config.toml
n_kv_head = 6
head_dim = 32
positions = "rope"
bias = "all"
parallel_block = true
init_std_o = 0.0
optimizer = "ademamix"
lr_head = 0.00429
batch_tokens = 65536
seq_len = 1024
doc_mask = false
train_tokens = 471600000
Each number is 500 + 25 x the weight over its row's rms, rounded and kept within 0 to 999. Layers, rows and columns count from 0. Numbers have three digits each. The size before them is the row's rms in percent of the matrix's.

# up: layer 3 MLP up, 1024x256, rms 0.0998, rows 186-238, columns 0-127
# down: layer 3 MLP down (transposed), 1024x256, rms 0.0926, rows 186-237, columns 0-127
up186 107:478479508504544478530467498500512525530477508489502469475520486467485507481483507512452508513469503480476455491535455444546509487497502487486439477495507518494505525473524491510479515547532493526452524459528500554493497530532485532499505501520484510487453521524500495501471525478490526517475512497517500459530503481500527498489492512535462483502482486523471478448529502506478464507473
down186 103:502507509430492506507523501516501507530510516505531555479484513519478510488472454527488480478487491495495504485510468492479478495528489516509507488475498508485548490524498536483486526489513483520526491477478493504538528527552519512481484492489474490522473530510506508553475502499492523482531494513515510472529499488516461464501462510487518501492512513470506515483439536475451508447509
up187 104:452514487513437514516491526513457480554509490469515531482487485534513520479494491505507565533496517495476514504524481516514509457522510500525516465516504537492507512497522487542457499478519532508483523483480486504521498460501538497485512529447408497482516495508513499486525538465488509509526505499507500541532516493501483478560528505527524471477512523561501472492519507535522482542498
down187 116:499501513519539493486472519507512519502540468489447504460534500475500538536500483474484498495505534498502524498513482515487482466515491522507523522505500495495509484512498520540538519489507546526492475510497499497506485492483530544462469496492491469523538509510536495498556507476488520491521511540561454481462471546499504450500440467483484507509521539523502526482371500491495491481483
up188 098:489505496461499483497492515508520535494541474493541505482456478508492540540488518463519510514450518499464465548525476478478523488501516495468484457508495495507498486483480503558515500507493511496514514472490504497471535551517492467525505496461515512517499514503480511437520454482510481470482507498474472517493508504510504466480528507525493547486533473489472503481535456448532512529489
down188 092:475507484464500481454477516470521502512497469480532464486438485518492423529479480466509483476496500501542498500474509529477503521517486499540545500505506506550500521472482505478484507504501481488493527489531513467476487536473516508496533498498486494500495521467543492481504484513514494548516521395483474493507479534472514552473496504477502528496527482544488490475517477488512497513499
up189 099:490512508487506502506493524390499489515524507497538510490455472532511485481530518459499488489511509480483520544490490560541500489523481519483502508551535521448543484497470477503497504533525512517446486508515478492458479514507522506462543465545496489490458519495543497508491472502475471491483504534530484509491516463521525505500477506516508528490515493486490444451507500557533506548516
down189 099:521477494477503525509511493546475524520452538486505526498478491484486508473503481499513529492476493493503481511478552482488443545501505488475516461465535477499520518510538505493481530532510468496522501445463512501533496518512477522493492513507537528509462498539461471493511550486487483508504480482514498443505512467527474491509499451536476471527510538486527493534515521456480512498471
up190 092:517467522562476509514464540514518503499530450444501447498495500505499493481484493449476500465524484509489535478489522517499483505481501477533471535508479485499483536504559529542508444502506501509499472495511516517466431468489473446526501476489507494518517501493492468479538489529471542494525523528534522465510495456527531508489505482500479525514489500447469469515512522514474487514501
down190 087:506501511500485510527529516547558510521488519508512497500537478464492470498493524453530533512506490439499508494511530447529510503509534489505482523529499482505462464500533509496525510527500483446506506473470437480551509422517497517486554460500496526482549465491497481550519498530473501544542460487513503493519519482482479493487494528504529492521447516496436503509479531511528499491525
up191 091:456475527499498519541547489463561486487517535459501480483481526495503470488457459490473511517539526487535476481494520510513515489522565478511475485523482495488473512498528498460466525492504452515512545435493472504533498478484529498522512521536485491455473528493507503524468480471507518461482511515521487519502521512526453514565475479524523436521444504520512477462510503521495537526502
down191 084:530500480519505474489486522516478481453517485537542479508514479464526505538464519511542494446484491512446457495489491507521522462453472527475550503514470515485496515466474515528535499528519513509493484519506529475492488497496480485521449502476484468569445418535467498503456465510483458511534532529534535475502482487455486447474499497523496495498489497498484509495517495503545500473515
up192 102:444474530510489488481491496481518509497509498492507496467490455492508532497516514472481546490514446479491498526482467470482498487492555468495493471507507459469491482489496517519507473549530555487557491467529491525543553531472530458476489500494486518516505508525469469486502508504532478532522510492508467547524458512525513486497551485542526470506537507499480487496500463502486490531513
down192 101:490464547504491505436521480495485507522480491511520466492521484465513509514540480490541515486518482526533483449472522477566507453570483512492482478474527511467465490515481472506516538501474491531450517504489499489510484476513478495498525505474515492484519493496498515474540506479509519527496512506487497473514458489582480471513489512493496511516487490522531521498612497470492497508494
up193 109:476542537498493488489492567530465508505497533509513466515468478516541512491544506427441531516480513511488479473516503489516513495530514508480484520534469476508472511488493453448548493538529496439517481496556502489524509477499500499492524514488520473546490474473463474524491502522536476491476507476511476450461468507529544461520521527485502506496534471466483478517524476512495495509578
down193 113:465502530497476438492481557541542545511512509538484490468501515499460481469491489508512526551543503442541470526487536512529479467497505592473506512486486516513509512513518483489467530553461466513510486474505527497522507488491494502472526502467500526460523509503500511496476477484500485499483496478508513512542497498491493510519524480459515487480500463540516509553532476480427458509525
up194 106:470529543527476510539460502493470508550509437502540456497477458478507511495531501464457550465482478443494516485484468516492443479463483522496494508446530510518498500496529497489516534522560468447518545503511524511499476499482458479510501524485481503512485527507487502471543503471493538473486501444498506513462492536516504484467483490528501504479520508500472523487525495481539514494449
down194 103:461530532526467501514450477481508541496507494489514502513500502530488540467532483448492514479527484469511489517501509520509504505464491487483502514485529536441527520492497507497522514489549518518533547485520503516501465474473517482510477494495535512542468482539543538525518491500497480475494469464507486493503496523499524486464513541517475499459511487463503529494516496539536506482489
up195 110:506471518513486484481477487501545484494508529526485531491483473498518597434493516499532501515530529457520436516481503503512502499474521489499502431547495496476467501453493492543531492517525475486537545465492484520520515500496522513530524497494475507520489520495444513435523496546478501516487516473559504487459503492509482450499524504531453511519536496518493478477507501489504490497531
down195 114:511481520517522498500510486493530527470493507485471474497511504535533485481488526505533502492570485537479495545514491526498502450518475497432513487517519471497479523491506478490498488461515509474430475493509510544488518532497474526518468522440483545529527479528496496488541476473497523505512488485526526501531509500503494486494496481507519543508537474442481521497450474493531525536463
up196 096:495534512482497495492506496476525524516476522451523511529509473509497491474528514461501493547499526447429526526477491482478517498483491483509481552507492535511504460470497493562516509501497497472500485484460476493471505478553492482510498540465500492491519508513491498451490477510500530452514491504523478509471550476513476480477473535543471532504510477495490524454534501479532533491534
down196 085:505535456491478530471501514481502474490512514479506511513477483535514493491488465492554496514488474469505491509448486514482500520494503487507539541474482528501450483487481526517464513479503488449463495529513538496471523535506555517535497468516486476491505507533515473545447496557536505475498469492528557484533500516434523457471477515530540462496553520496466455473480513497536509498486
up197 103:499506534450510478487487494507520538458520532514495497545467519509487518476468511503507537502478454526510494532503525493451456434498493473474504510501504498488515485470536498510499476510550516463465509466516521495495478498487505480497490487500502513513468481503477485479502507479482522493472549498521504476526494532533495511501504480495466469525521496522454464471518538501519518511514
down197 105:535461493515506510508555539514506514501488474501521498525500448564471501511497462500493490481542541526514543527497507511512480537546510505531526490468517510463507536482480535532516504498557509518495502511480499509525532472492540494487533492505518467491538466493510482500492505439465470516539514510499467545497479510464505540539490516508466484506451556458526482476479527502457493509504
up198 100:490484491466514523504491513513466481483482476503558458513501470530519503491503469492485462525472497521489528516486551520506467477532491527495451466518472520468513530491510533482520514487482493529519524512497488502509509506505491496476459493525482517490458529510465492528486461466553516511506534557530527485509514479511514468497472465520502485452570472549484502486506463497465514544510
down198 096:503484477482495477534504466518491545486495536512515488502527545490505508489501496565488509544529531553514513501489535463489506471506521449517440458543497486522499487511501479507495502539488494476473509500487557461527511515513475519512480483512565479481454462493470539491501502472503521489505500514500504514529533486474522520472558451558476502513514502471522520506518511485468502477520
up199 089:494508490506482493495527543489483494483512502442491519468496478482494520513506487487479512485524508424508509506512536485544489490489500536518495500497528532496499509519460484471520490516525506538490519515543488492538516528522450491491470458492504509497487485495521524538443451493456473465474501486527482509500549453498486517506516509531450504509449480511514530441505500526492452479475
down199 084:492465487486480511491507506498545521515451521540468481496497481501465519490505494454534518516480494538537501525467485482513523528487493507506513547510485478502464492494512484557507508506514480487487508456460496510461519478473533506516537481521445499500473517460485460480504539514500476444510474499475464465480471485524463482506564470501547500500553521546505532476485490473518539513522
up200 108:462524527545489469497537487502475482579500507496528438489497516499503496465524524497521515489504495505512554479499484530487508511473477513551510470508519497511537472451462505489477503510496485526531493502532521498513539543548496456503497490474453471477497509500496469511492499534504520478477559512528472510458506498520505521507492501496506543529499493512430497504523498442503462491491
down200 115:467522484482512519509500525494540505555559526506521481504511544495465499492461479511508504474480483477487486536488525509482479481426466435505503511524506535478489502517495487522507492475508499504492487522550499529509520546494512436482468467487519496508469461461467493479491500534557484484463565531485500502499511477500527522518502489493476516515498542484477509532555514483488476500478
up201 106:493493527520503478531515517510504548503532500437508483489479547498528541526527507465476494510520462469509500486492481508474535489538478506482484472503501509494520499485518487492485510517515474505445514470454521517542459447522504533502493468513503505512463512457531500507507552490478510472493504476499505492526526515535453532502525499527497499472485520482493468500513537477529522452525
down201 126:454486528520469513488511530503526513540503487492487498504515530481487479546495510496493518503506495496521479501482496501459469521510509489508483459482507499498506487512469508458498463526485500515535494459469511540534502474463477516523512544574495452507453517441526492519489517499527516494462495499505518496558496508546493497493507492496501489504519478469486487488535459492512519482556
up202 091:512573515505487503521511494485456458481503520504504533494497508462478500462442523506473516521459488506558497513521519533470500474501484502494456484500501514463521502486499494531492543548530517459479456498482478518544514520511500503465512469522476498497513531496501508512504502488513521471510498486511518511502535492491477499486445475570503485460512469523457477494498490481546494488492
down202 088:489488486532529495494484468509498447553505509510474446533529460523500528534533476507498487487505506480492522516470455459467527547520503462502515482463531516479469499463463507486494497467462507500486499504513469480504487484482511491557501514487534490522477480535495519536521515519529489471510515511495482477519502511456467476509550463533468514486482529485523493505483499510493494484479
up203 103:481464528544524469462457525503507502483513476465532494467424482493548521461483503498531530474509509469515459520507454478463482522521499523513495511477512525488498467502527468519493485498462507496486525449526515495521499497488531514500467474464516514546490473500475480463550492506499475488545517506491468531474471528542518522524510488488495492483482503484505492553519488523503509523512
down203 102:498505525478498468488504493460483503506515424522475513503498484527508508490483484481513545463497495498506492449503453532505509513525494506504549471480506480459492484486494505444475545554479518523491514452554531504497475520490504510512491467506505527517460505518492487493553487494519487510455538466513510447481529508502529474506525477488513541493463498474557483499510460512502515492517
up204 106:479528536481488450521531506477482495470474506482473479483435507511546470503510531476487530494494487509486452506493467537515541523522487481492509493504456466444516551502483500495489486533486518501485492484516498528544523470503485524495511501511511501514514497509473474537463526554489478466469470489480464502473512498523476485489485499544501486466454494475512508499504511514474475530494
down204 096:480518435478495505514497518500477512497474470506457517528514488484516547476512493504508545461539512534473490533478520466460518495485491488502506575491488510461522498519484452483500522468545536504502583479489565532494486494505497512553505505478481517467516515476507492498521457521485513533480512476495499531518456511464527504511511494496515487474493488509502492522539503445527495542486
up205 106:499504507505509469443487512526493487478506525492476499455480502484526503427488476468497526533502475482524520500483500501469530544512517454486508535470487523487464550471555463537433485507513474473508478501534531516500542506515468503503509500460479449499463509491483462492478513538511533477465507532524548517537510509534471531478473476503515476494541541513428519493521502502504502528467
down205 110:481504461490505485513512460539508503512473503479490500493507517511532571501519498475489486486537521477503449529522487511518494506485521479478476466469491510516516493489529498514496470462516495511538493524501519515497504491492503516488504513505540508516519486530486512487524483507500494518495510467524525491485515478536479532485493492503486484499526533437550468504504526507514495496480
up206 090:535494517510518479499438526465486515494474538570497469478473414536504512493505494518501490455540478527470505492466560479480483504483499501508502466491533475485503477459499488469497505506485524502513496469487485526475511468521551507488440483507514556483510507454470518513473529504546520512514501480504502506502492491485482511529485485506489499496484502494520464504511482504463586510502
down206 092:500497476528516527512478513502535464478534467492538545459508486506522502514497515441473525497465491482535500480505519490469477515479504521560475520490490515524479493482529449529487519524502464542507513513509461527544494529483498486505519463500471492512519487490514481501510491489487505477506474525505496530527499487501500477499470520525501461475506515499503524497465522431503491500487
up207 104:525501500514445534484519511493524480506506467520469515481508516490506503497551500515475513496476530448513552498555492518490538506524474493488504527538508515510509526487471426479471515492475490506446521489542569503551519485499506504519487485520501468498504566466547491512508537516500498489489526479504477523493518519507486530538459504493510500473489456501506510492516514520533524457507
down207 114:493509529524517447487522490495447536478509503483530489500530481535525509486472517496496474501493509505461519481477532523501531484531535491501492545465489511516505444502527490451504522493495507501497489519499501523499501504521462490506535501500475466511496482483442462437494475484516560483542499494466519516480492538524489477530468478504499441459497492458530451545550490520536493482512
up208 109:510537565505481516513507530496505475486498531501512490470484435506514515499508563449526543501511492518533517501483519508474535517539492489522480442504499471488467483494473489476499509512515517465547477504552493510480517475475469503532499542512493492485499541523470482472512473468489531480487499526468515489478515480533535527505485482507541488482467487476471498452523551511508519556484
down208 106:512534529414485512509497457435473528487512519519497566527500498425564484521459490501509475544469492487490490498506509514519473501535524543461537527489506476508511544508548486496513458512494472521491501453492512531489524490489490450478511479477473486495508510494525428497490488530494549504467484525523497483493496517517529494477496512520517501535533513516522506537580480528503452512494
up209 092:480483459497549516484489508483458472492530488511542529495467494492519494419498519468442530497480464476558462458511492480533534478518526495518523479511539516520469477492542524490475482486519511476495492511530521520486499474530490471514485514461460508500480501478522531484476486473540505468530499483520484501462483461510522485524446508468554507518525492531490539461521527482486463483512
down209 090:463520498500503469473492464476529565465535479486508509467484490487481532528467512556492507496492512484494528523462508484493460511509528474535483503543489510443516444521469561531518517490474512455505507445484488516504523494515468521506548476541498504552488482508456524515520473465480474487468489515484544500492514518497445503498508526577451507483492477462501486479461501499483513486465
up210 093:532501500528524502489467504530498502519504472532495523504460486472467494452576547510458487524508529457509473480522492485449464532482457530501495452474534507484479480473498472472493495480527480527513482505511472545471506538520535500507462476483509540471531492490466459459498532514523472522504521496510505530507484544488455482479461477499485498501474514458504501504515483509499502494463
down210 087:471506476505495465501495538472490458504496542516557492507518505511517515486520558500498505539529480507535470452502491447518565532523517498530500483494513470536512464493521491524528492503496477481525467502510480479538492494474510504463493524543505476510526486466559513527487508502514551479493471490503536498486488504491518521497508550475503488516524480534526521479441485479499505565496
up211 097:503535482514469485496458532481514513519468515479486512480466491502475496491556481535501500517448485479479488474511484444559485492480494513472473480530506542475481530493532502504549470505510508528478539485466512522454492513527459502513484460492490519453514490515456493505474527472507484502478523531494490518511505508502528498518506502517471511517496471495494506446531509517517483532510
down211 090:473522501442447524524564464483511503488467512457494502458499495481513488454506503497505511486516475463518503515507492468521486506482508531499496553516521492541507490501535491482508447489483522514498483542452539508436524509434514506524474503476547535520443515521533494526478538552520489507501500480557506518532512519480487533473518504462477506526505464509551513510541448488499470507516
up212 099:455502519515458502468506542483509474490538508476494535456440453532485520496484501514454520468468521509515478482583507494499494473506449525476494525526536517453510493494498498536524521522514497513493515474512469486527516525464492487500509482445468500500508541514456489478500498513508488461488479569488498523502493475493497482532505458521524521480515538498448488507497535517535502474494
down212 094:466487505456521472485472471462559511481532488477473462492507506456508489518534509475514499477523460513493514495491532491506531535541494497507485556491481512503540465520474477461511494487523482492532479490464531481497471473521504467471503479552548484516501461509509529519512490507445479505510499505515506499534534492547462492486469459504480525472505495492510460490398444492450515499534
up213 101:480522513494518504560490522550470478483531523483481513527489502500505495489496483560470505518541531499461486531522465485485485475477472491451523480498527540472525529487500496533502509502513517479497518468507460515497485489504511514475497463489496470531485500470501467506547503481472507492477506533504507463456509481537492486450486520541475472501501540496502503497503498512486512479528
down213 104:516499522498514452499503512537479491490485492486506482504503496493444514484487497485522504495512513507508487487469477544448494522495493489527547501510558493498515504491493472488479567520505519528497459465496486521516481511469511521524500495519445521487485461513566497492524556513463518530530525497473501528538490487455480500501497505494539498505509505468510498464341450470506509495488
up214 118:514507479486510526533483549520513497478495480492497472528472491504483529509569513495507522504481530450497476508518489511535485466504483533494475514533493516490512477450508501539456513484513530522489518512484515537508501486535509495511508501471474483485493489513501526470448451535473502532501520533477469505465515514503490514474518490514510493499502475448449494485536504448521491526530
down214 135:500481487484506513463457481475526477507486521519508481529534493464543523495521522524499471510497504471452489543542487475559502508527509494509462477519462538540478535548530485523487519516529479486527462559471508443495513531516518501496504489510511493538494471480506533466492524499503496467507508485519502486533470487526483532480481474483497504526474497479524536547505486487502548480506
up215 106:517506474512543531492509486504489484501527489482540524500484468476480528485531470508491500476511516502485545527551533499495519514552496472474508507477552500463500491467495507560507487474478486499459520491526475485516510503495490459459484511483462487478508540485468475507529484492491496457488513519535496478476500456516442500562508495520481462451500477532487522492523482471524504497490
down215 110:494496486504480517516433491512465497501486525478467487516479490544512527484446495489489522468492525523439480567511526488458492498543463514535482501516512454485513489553511477472491511499523491529512483530509523520481501428513490526529505526482494524480498495465504501524481487507522506485529455509508555571469524475528501496476527475544518540509469542491453509475485462493471483508486
up216 103:455558529529491496531528524494548517492556528510533514481487512494507522512483510470495502524499538514499493480503500504462504466529479470477476512508486453482501489464512503471488501510486496466504511504465516537511481534466498523531488516500497508515534497510498455474526494518496456474526511530520489509547540501543520517509518487475452452501489521484435490477505501463523501457533
down216 101:511506518529518509488541461473499469526498472508525553485505506542487539514473524512485495503505487527489535487453499469545469495482493548489478487527496461490465468497488470502437532519498483543514461514514502510504536526535544483501561498459479491543470476492475528528511539493512477488497464507485526483524464477523475518494506510501484524495536521510486485490505539518563495489472
up217 101:487512481488468501461490499476489513489520511493518492491472471519520504463491489508473523534474510473504524472528504451498530535520500486498479486515468543457502474509492491485531544458466499501489556500525538511483522458485500512473505487513462501476502519435510483507497453484497523502488491522517507470507487547501483528499433476506493455448530515467475500480517553457485496503484
down217 091:480493503505471448517472487514501467485497455528517518536495526462466489508512512538462504479549496498493517484485479528486486464488503496471481520489514460541516486522511481498479462504515497507542519529486480542500508526503510473492520523523498543484463535516533482475499468512541533499492498529472456480507539523570530539513567543491460496505501476490524534533495472524491516493471
up218 109:483505547511519473518514518504517515505513510501552460509486474539500531524497509510501538510491518518454462558530453543481464492495472473475499499485522541481505505484514434500485483497528510498545499488499544507505513485487503494530472468485482479542460521507485482464531500538530498465499522510472490536493542520523476513462495482504477489464522530468451463500495463513476476503465
down218 114:510499503531494534480497478495480513465485480482519539510492468485490506499490504462505527488506505500488488494481495492448491527509511482472490513543559540466521488520452521521530500514522518491477477505456476502498484477507529483520480482504527516497485503541520537507489557520504489529482508508490537499531514459432475504454500468504460464503454457487463474487446478491544510479519
up219 092:463517528527524501473524494534493494499472524454511504462475490520498492509457529495467531480516527517481517519533450537524530497507480544490468507530503482477502565496480472498510499510545491467510517514499517526498525514524490526525525457523446483480473512508542486506492540482483503486470496533484490479511509461538525519488500525516528522512511515452503520488491471494482527519483
down219 090:533497471515485528515482509525539500524525537516471501545510544496470497535506486537471524494517499468502508479450458477513527485491537454540494492502483512506496505474508501520499514426501497547433486513528478471479506504488516514487461492510512507495502499493401490501518499499512533504506506525530541486490494500461471457493495508461523525480496433491504501503388518538526482478478
up220 097:501484498474495504528510524485501498478499518440513535502505523530501526479485470520512521470537467475481537524487517510504515488518498518529488510452511526470530486480571503481481521495507487576537516484538468473514435486517469499481507518503474437503516481474459515494491508470489531506533498464506493510490510509499515519531501518520467495506499450465478486492514508489532524486462
down220 094:521512487483547507535491475505505499521463482525517506444459478493495565539465461486491487495502513522490504480486482494486524526541446504524494474547517505477513503508533496508508476485483494490489526500503507497524486498508487502501471492455492473538539541528511505523485484519484524496510462509495474503486510502485520483501522512494512495498460509510496430463404490517485506498484
up221 097:480525557456482527492461482505493471495543431508519490449509491539509514537535490521526469486465489515460496487440516497495538498489517481534500476469504495508523481486476509495462552501507448465538471505511522511502522531524496494455532476503489463487525486538511453453509497510503459494489537527503487495497491484550504492499515503484439486512508503522511522508525478504539503525542
down221 098:520454490512472524488517512561528511490508493497487564510543479472513484465500516509453486452521534515531498519476500509479531483455458484526481489495459521530443494496485497524482490529526528490493509502492472510497468499498477540505477498486529511489545543467510536499532512498517476488516470475492504509523457520483501490510524519516481466498458477561492510511561475490490492531450
up222 111:549524523482475464452443539510529495506469519489458482520486501493523500484479507464494512524503497496512481481546495494503534499520528514494505507464504455477463484483484484479488491528546535501522488490464487565493524534496541472507510497498520477490525501541504504516512523503452457472468471514526451448480553517540533481535463529516428500488500517466515537477523513498475508513485
down222 129:450487469518549525503470513459501520489476471512465542454536514510521476498499456536517514500466539477495546496486486505480454525510480483513494523476499488462496474489462458540517505526480511516502547508499475500521514518520503480517499523465480505488515512468517481471495527473498491517506565523504522501524501495505497473468478531531530486495483531457490531495464558458467534466494
up223 106:514515485508489477519497479535526518500485490527559480515463486473513521467502536464521516543505475521499521485478504544513528509569498453491483520465505503507488508492462527497463482521528523515522525560490510505501505543503529456478487487529457473525486498490478444530508525506502488462507495540513492508476518483517506502447491494462487489510519481491480482512531517539498463538512
down223 107:503487460506495534505499496519480537490511458505472475495530489516520490505487511478504495543535496514507522500488508488507469527450462513524528518489514506526460459477508494496472460495509494486533541538452523522492501509503509502485527463535518473443539500523508461510468475479517534519500520501520565489498506508489496517510529502538480536563547502476484473503539536459517492488525
up224 101:452528509489472444482502538505487493527543489459504495511478514489471485470586514484517496482482449524467532493497534527503498529556474472499520480471493482521478500505503457499516517544525475476504517462518541531524516444480518509493482501546503433495439499516464460479510498510524543493489483495517486505514553507531475449495498482497512499474505503530504483476505471525506478486499
down224 090:461540454506533515445520469530458518522499510511490498500492486469484509511511485485571482529479462512463537540501547512534480512523487501498518493499506529508472474517488521531518497536525517508501512466484509520502540529481477512520488492532493477541460504518443482490490472489474541448454512485482538472500502526548484507461526505507531486511498486494513491489462463575500496471496
up225 100:487471490489445486514499507548501530501489509494478480513493464509488514490494528477483500485516525519487494494498469524473515502513523503474473488531504489480510491503535490485500456540523454510502499504465533537513472527541472493485449525467478460553499497456492499451523542504532526501484521449513482479471482501515494510491505498494531471513501533496492502508500556485467472500494
down225 094:539479529499469511521524502480540469519500487504540476515496504536503511481514485521510489513481482466539480483521496451514500464539433485484501500531499505504499520475471511495518527506517522490469503492546499516526517477510498506478483527478474518419487557511508503506510496530499543486514494475497492477521484515455517479475499485477499480492482422514518527454529467502515495523488
up226 096:480558514472456474526490516489501526464509523508504550487483486496534509478491503476468493501468528526471540564487484470500506467479439493497513497486500496460517494484541476538461501489507475503504474493503492525477521516529498452466513484480499491492492523514477506512507518488479476486544511536541492499535552507537462538478529540516535523445551497510485503497510496528519502476464
down226 086:521534477475514487509472516516526516539482492469477529499496502523490450520495529553499473485495485455525537458510477522489493506534503550528532515504507491461516515541505482503495532538488515461492510490496514503505496480467511543498514538459454459464491514488531501486508464492536469523532490466454481472488527530473520482505462550471443476536493519503515487497462537529508493517450
up227 104:498478487535511515513457476492466511456503498474520522500499460498514496501482513522469528503545503492474475468536493514464574514526471459476519500475526486467497481495480462497507514489531497484560544465541512518529488520492526512501493464556479519540510500513491522526515487468526493486526506491515479489471474468499483498506457458496493504527478459444527493466517502463502509495530
down227 094:497514531520483487513543515448524526480489497505533436521515501510490487519464511499513457473494516501522495548454513485520472512497547526489498535501460449483489505497546501472480451473497494526509503513483506522505547498510492476528509489440521510458490487510476493530464490503488440520485513484491491538520492468487491512486507535524508506492485492488523508512591495496533524492518
up228 091:516504510491473480495476505481532529516511504511506525465497476512493535448482493498476482531470524512497495541534436480484560505516493492502493485509491493495509525499469500499478529500527533481507494490508512458493544479512470520504457487480473468527492547518491468474505524519485515528536565493486525506465484495525476519459488437494530508461509548527497489458513513528514457476512
down228 083:515534472497518484502551476457478500498505519510513511476501492494487524564465474515520484473506531521496477502499498490500504521477539487469502546523469505511492481492512487510459510535491489528524461481507488467482507499543489480487497478502511560536525486477467577494519519491532523507459522493492490517512470478487467528486501526484508469533501487485463478511440474535509540516531
up229 101:519506538519473465483508505487512498478499480478543494516483521487538488520507523506511537534472544523496472502525486490457481537495475490504485508521489509501489496503480491474493453547510513499499489512511460543548520501449491493549479487510473540525499535498479487483480460482499498504492498493521452495520508499533512501529482432501538513469544489469477454536499461500522527519488
down229 102:489475487465465498504506493474503464484528521466500518505495475509477449491489530551528496521519499514516520457486468545511544505489525489509533506513521476465524510538506489487487531471513505470500536457485481483527525473495498492466446495521538495496545495539505487521527512514511467488508505484485519477489539501494517493495507482495520479520503524448497470493510489538500485519504
up230 111:489485501472486492518490505539540508541477478509515494488483515528546540524498505521512504528518433520506529499495474514529516519482519484492434498491523502476493474465477510531517472560541474547536498505459489541514521509529526471476524522530483460496483520518488490502499510528482494475479551456536446493513501444545528508483497496478479498527467493453494459479502475491497538546519
down230 125:484488500476494453443493501509489495512490481504541511478501505474486521502517509449525523494495465526447495506489503453494482499487470466521480449508499505523504500492516514520524476506497502485504495529471548500532540492491486467443498545492480501486517470513496493509492504532494513496504484481524481519554536498584462468532489486528531487468478498509494504502648495522495510511524
up231 090:515516514493451496513466443457519467495445525522488485490514476528502513492498493497440530467525463468477490486502478530552513539536505503481486487477512515494460483482541468503460430516500527490496513509501556518500494476476517458507502503444475511529439527521470547508467486489509544492467519482525460478488491474518531502516488491499469511493488530492488528480498475541499529542459
down231 089:508486459514513502544484524517522518553541475524485490491504462523475531524471490505515472493494517532542493500518486489476518469472493486525501529507502545507523504522489485517479576451493456491479450516489502509459516495514533459522479508491506474503518490515465459495510505522501472502458498517509512529471520478521481484467508533490475487525481499485510492539447499502499467506517
up232 105:481495507483445468524511513413506475557537482507539494479497464473504529506492541497419499537489506481550504510552541494511511516532468530466536488493507457495505507501490490480505527479520509499502502523496511521489517464503493490510459459498475513507469489451475436515511503468521502472466525550516483491504511436529496466512469512510498483504522527511521480494499523467499492564454
down232 100:491482478470487507512450479496511529517484503481490490510510490507516542486421514518488452496489529483469505469513521532506532523517498477486529491531493524507526486492468507492470465503509491533468492489489463459537487493535521538495493495504500481464482540500509515497539526484517533462543487469478477469542498492501529513473511507498506535511498501489547496489346469525467498529492
up233 093:484519474499482461483478519517528480487527482469497546553482516492513480503500484525491506453526506517477482503509478498492496538490498497526522500512500482517496485492512507485487520495504526553512523505526503499518535504515526479485492488495475446538434488464490481495528495476503495518518495511517442488496482464537489463555488514508465435481530505486488497471505495464516518485504
down233 093:519468516503511492481457455479514551493518469543497511539490442496509514537513509493494500482496525536503465526494474512521467499475509512478513492524530518513520504502542475445466464482478474483506501472514519517482441507552493530531465496531519509468503499516511529456510492494500487504471479535491455509520500519518527504540519486454518540515495512475535507507477493510488546500494
up234 115:514487536503517472485487522534532484562460469523528473482514458511499556474528482509433520496510461504454481478477474470511492491511491504490455535501513475506527497499512448510506528598594505500524520460478485522484508473482489471542483478501485479488493505503516511463489499513505499483508493484511448530501534453507476484516528480542499516487514508509526515525521480491475499509477
down234 118:499494484460473498491544498504493518522512520502539489448475530502510500457482524487503487505465487472502502497488503487510466543488466466525529530483548526489515510539520487504510515547479510546478434464507501472499507518510533436503465499509532510492493579498516523490473525483516476507463505540508503477533512500510521482503474520541497535503509475499496534521544506480541513519503
up235 099:497472460469542479502467515450526512514508518488502544497475518506559478537529527503441533502516487473517504504503482537486520520516451481496482502485539451475522506490506494489504490548503471470523508523480506484497510500514525499497502504507511521521494489447450521491512475532545499509494559473484510533477533466517489521558499458531492485457500468495510510471502522464478534481494
down235 096:468497537535474464507471504517482506512528483476475541484493465490509534488520477497483495494447470534552493497512485502522443465490520546470488521487459499494513450525472530512515489515522550498514520503536481505451502544489502497514518471510514510484500553506499524448521480532474490481522471523479477449535490483520460524474471500490523492508489488539507532476534531525506518512467
up236 094:487547490520458505493490538509468507522502525455497469477503474505514516486503466517512519508551493499518521481458527504474528507504495480533500476499497506518441544486474451550533466551531477511463489418490463533500517485479470532468495480479514468549438489533476497512518485495508514485541478510522494470491524500525509507508532493506510482477521510518540496494515519495509470501467
down236 087:484513483459514482530490533513487514489525504535529505517515491484510457541507509510502479453540472473447507488476481507474505478456500536501506492478480483480524511519495498490511430472546530501492461506529479503471490488547478489530470501525474539501533474455468482444498517498542498508493487496471499558546478533479503526494518510536516504489449552502516443504458500478493501540522
up237 099:540529521484484502542514503504539519512521532517506446466502470464518556497507498512477528520541480473529493524471500464502532549505528413494472474509517490504507484477481508506545519512541459501499495544514489504507523504507540499492541473500494464475468486495499492487497525476470493478496514512518455447500519550497471505490509444471493460496506504513483506506506508504491498510497
down237 091:510527466498470539512474487473536485526484501494545458471491530519471491500485534452543516495511505487476523507499439470535510514471519534488482546458500488532494505525536546517535489483533511498492549505530493467468510499534450477499488468508481497516488504512432503515511492495485443459532515494527477499519530459521506529520527472459437501555460477466492512528536475459511490476483
up238 078:526527468500504523553508480502484517500499429496532495543480478491530499490546481473505500515536517484504492486505453506508505508480504483513475508503532480475480473491461489492501529502516477485470484513495470502530491480483463497487544508503503485484534507526505497508459528440522497499514544503506467476510482494500504463467492485564511497477473560485462450477502495515502504529497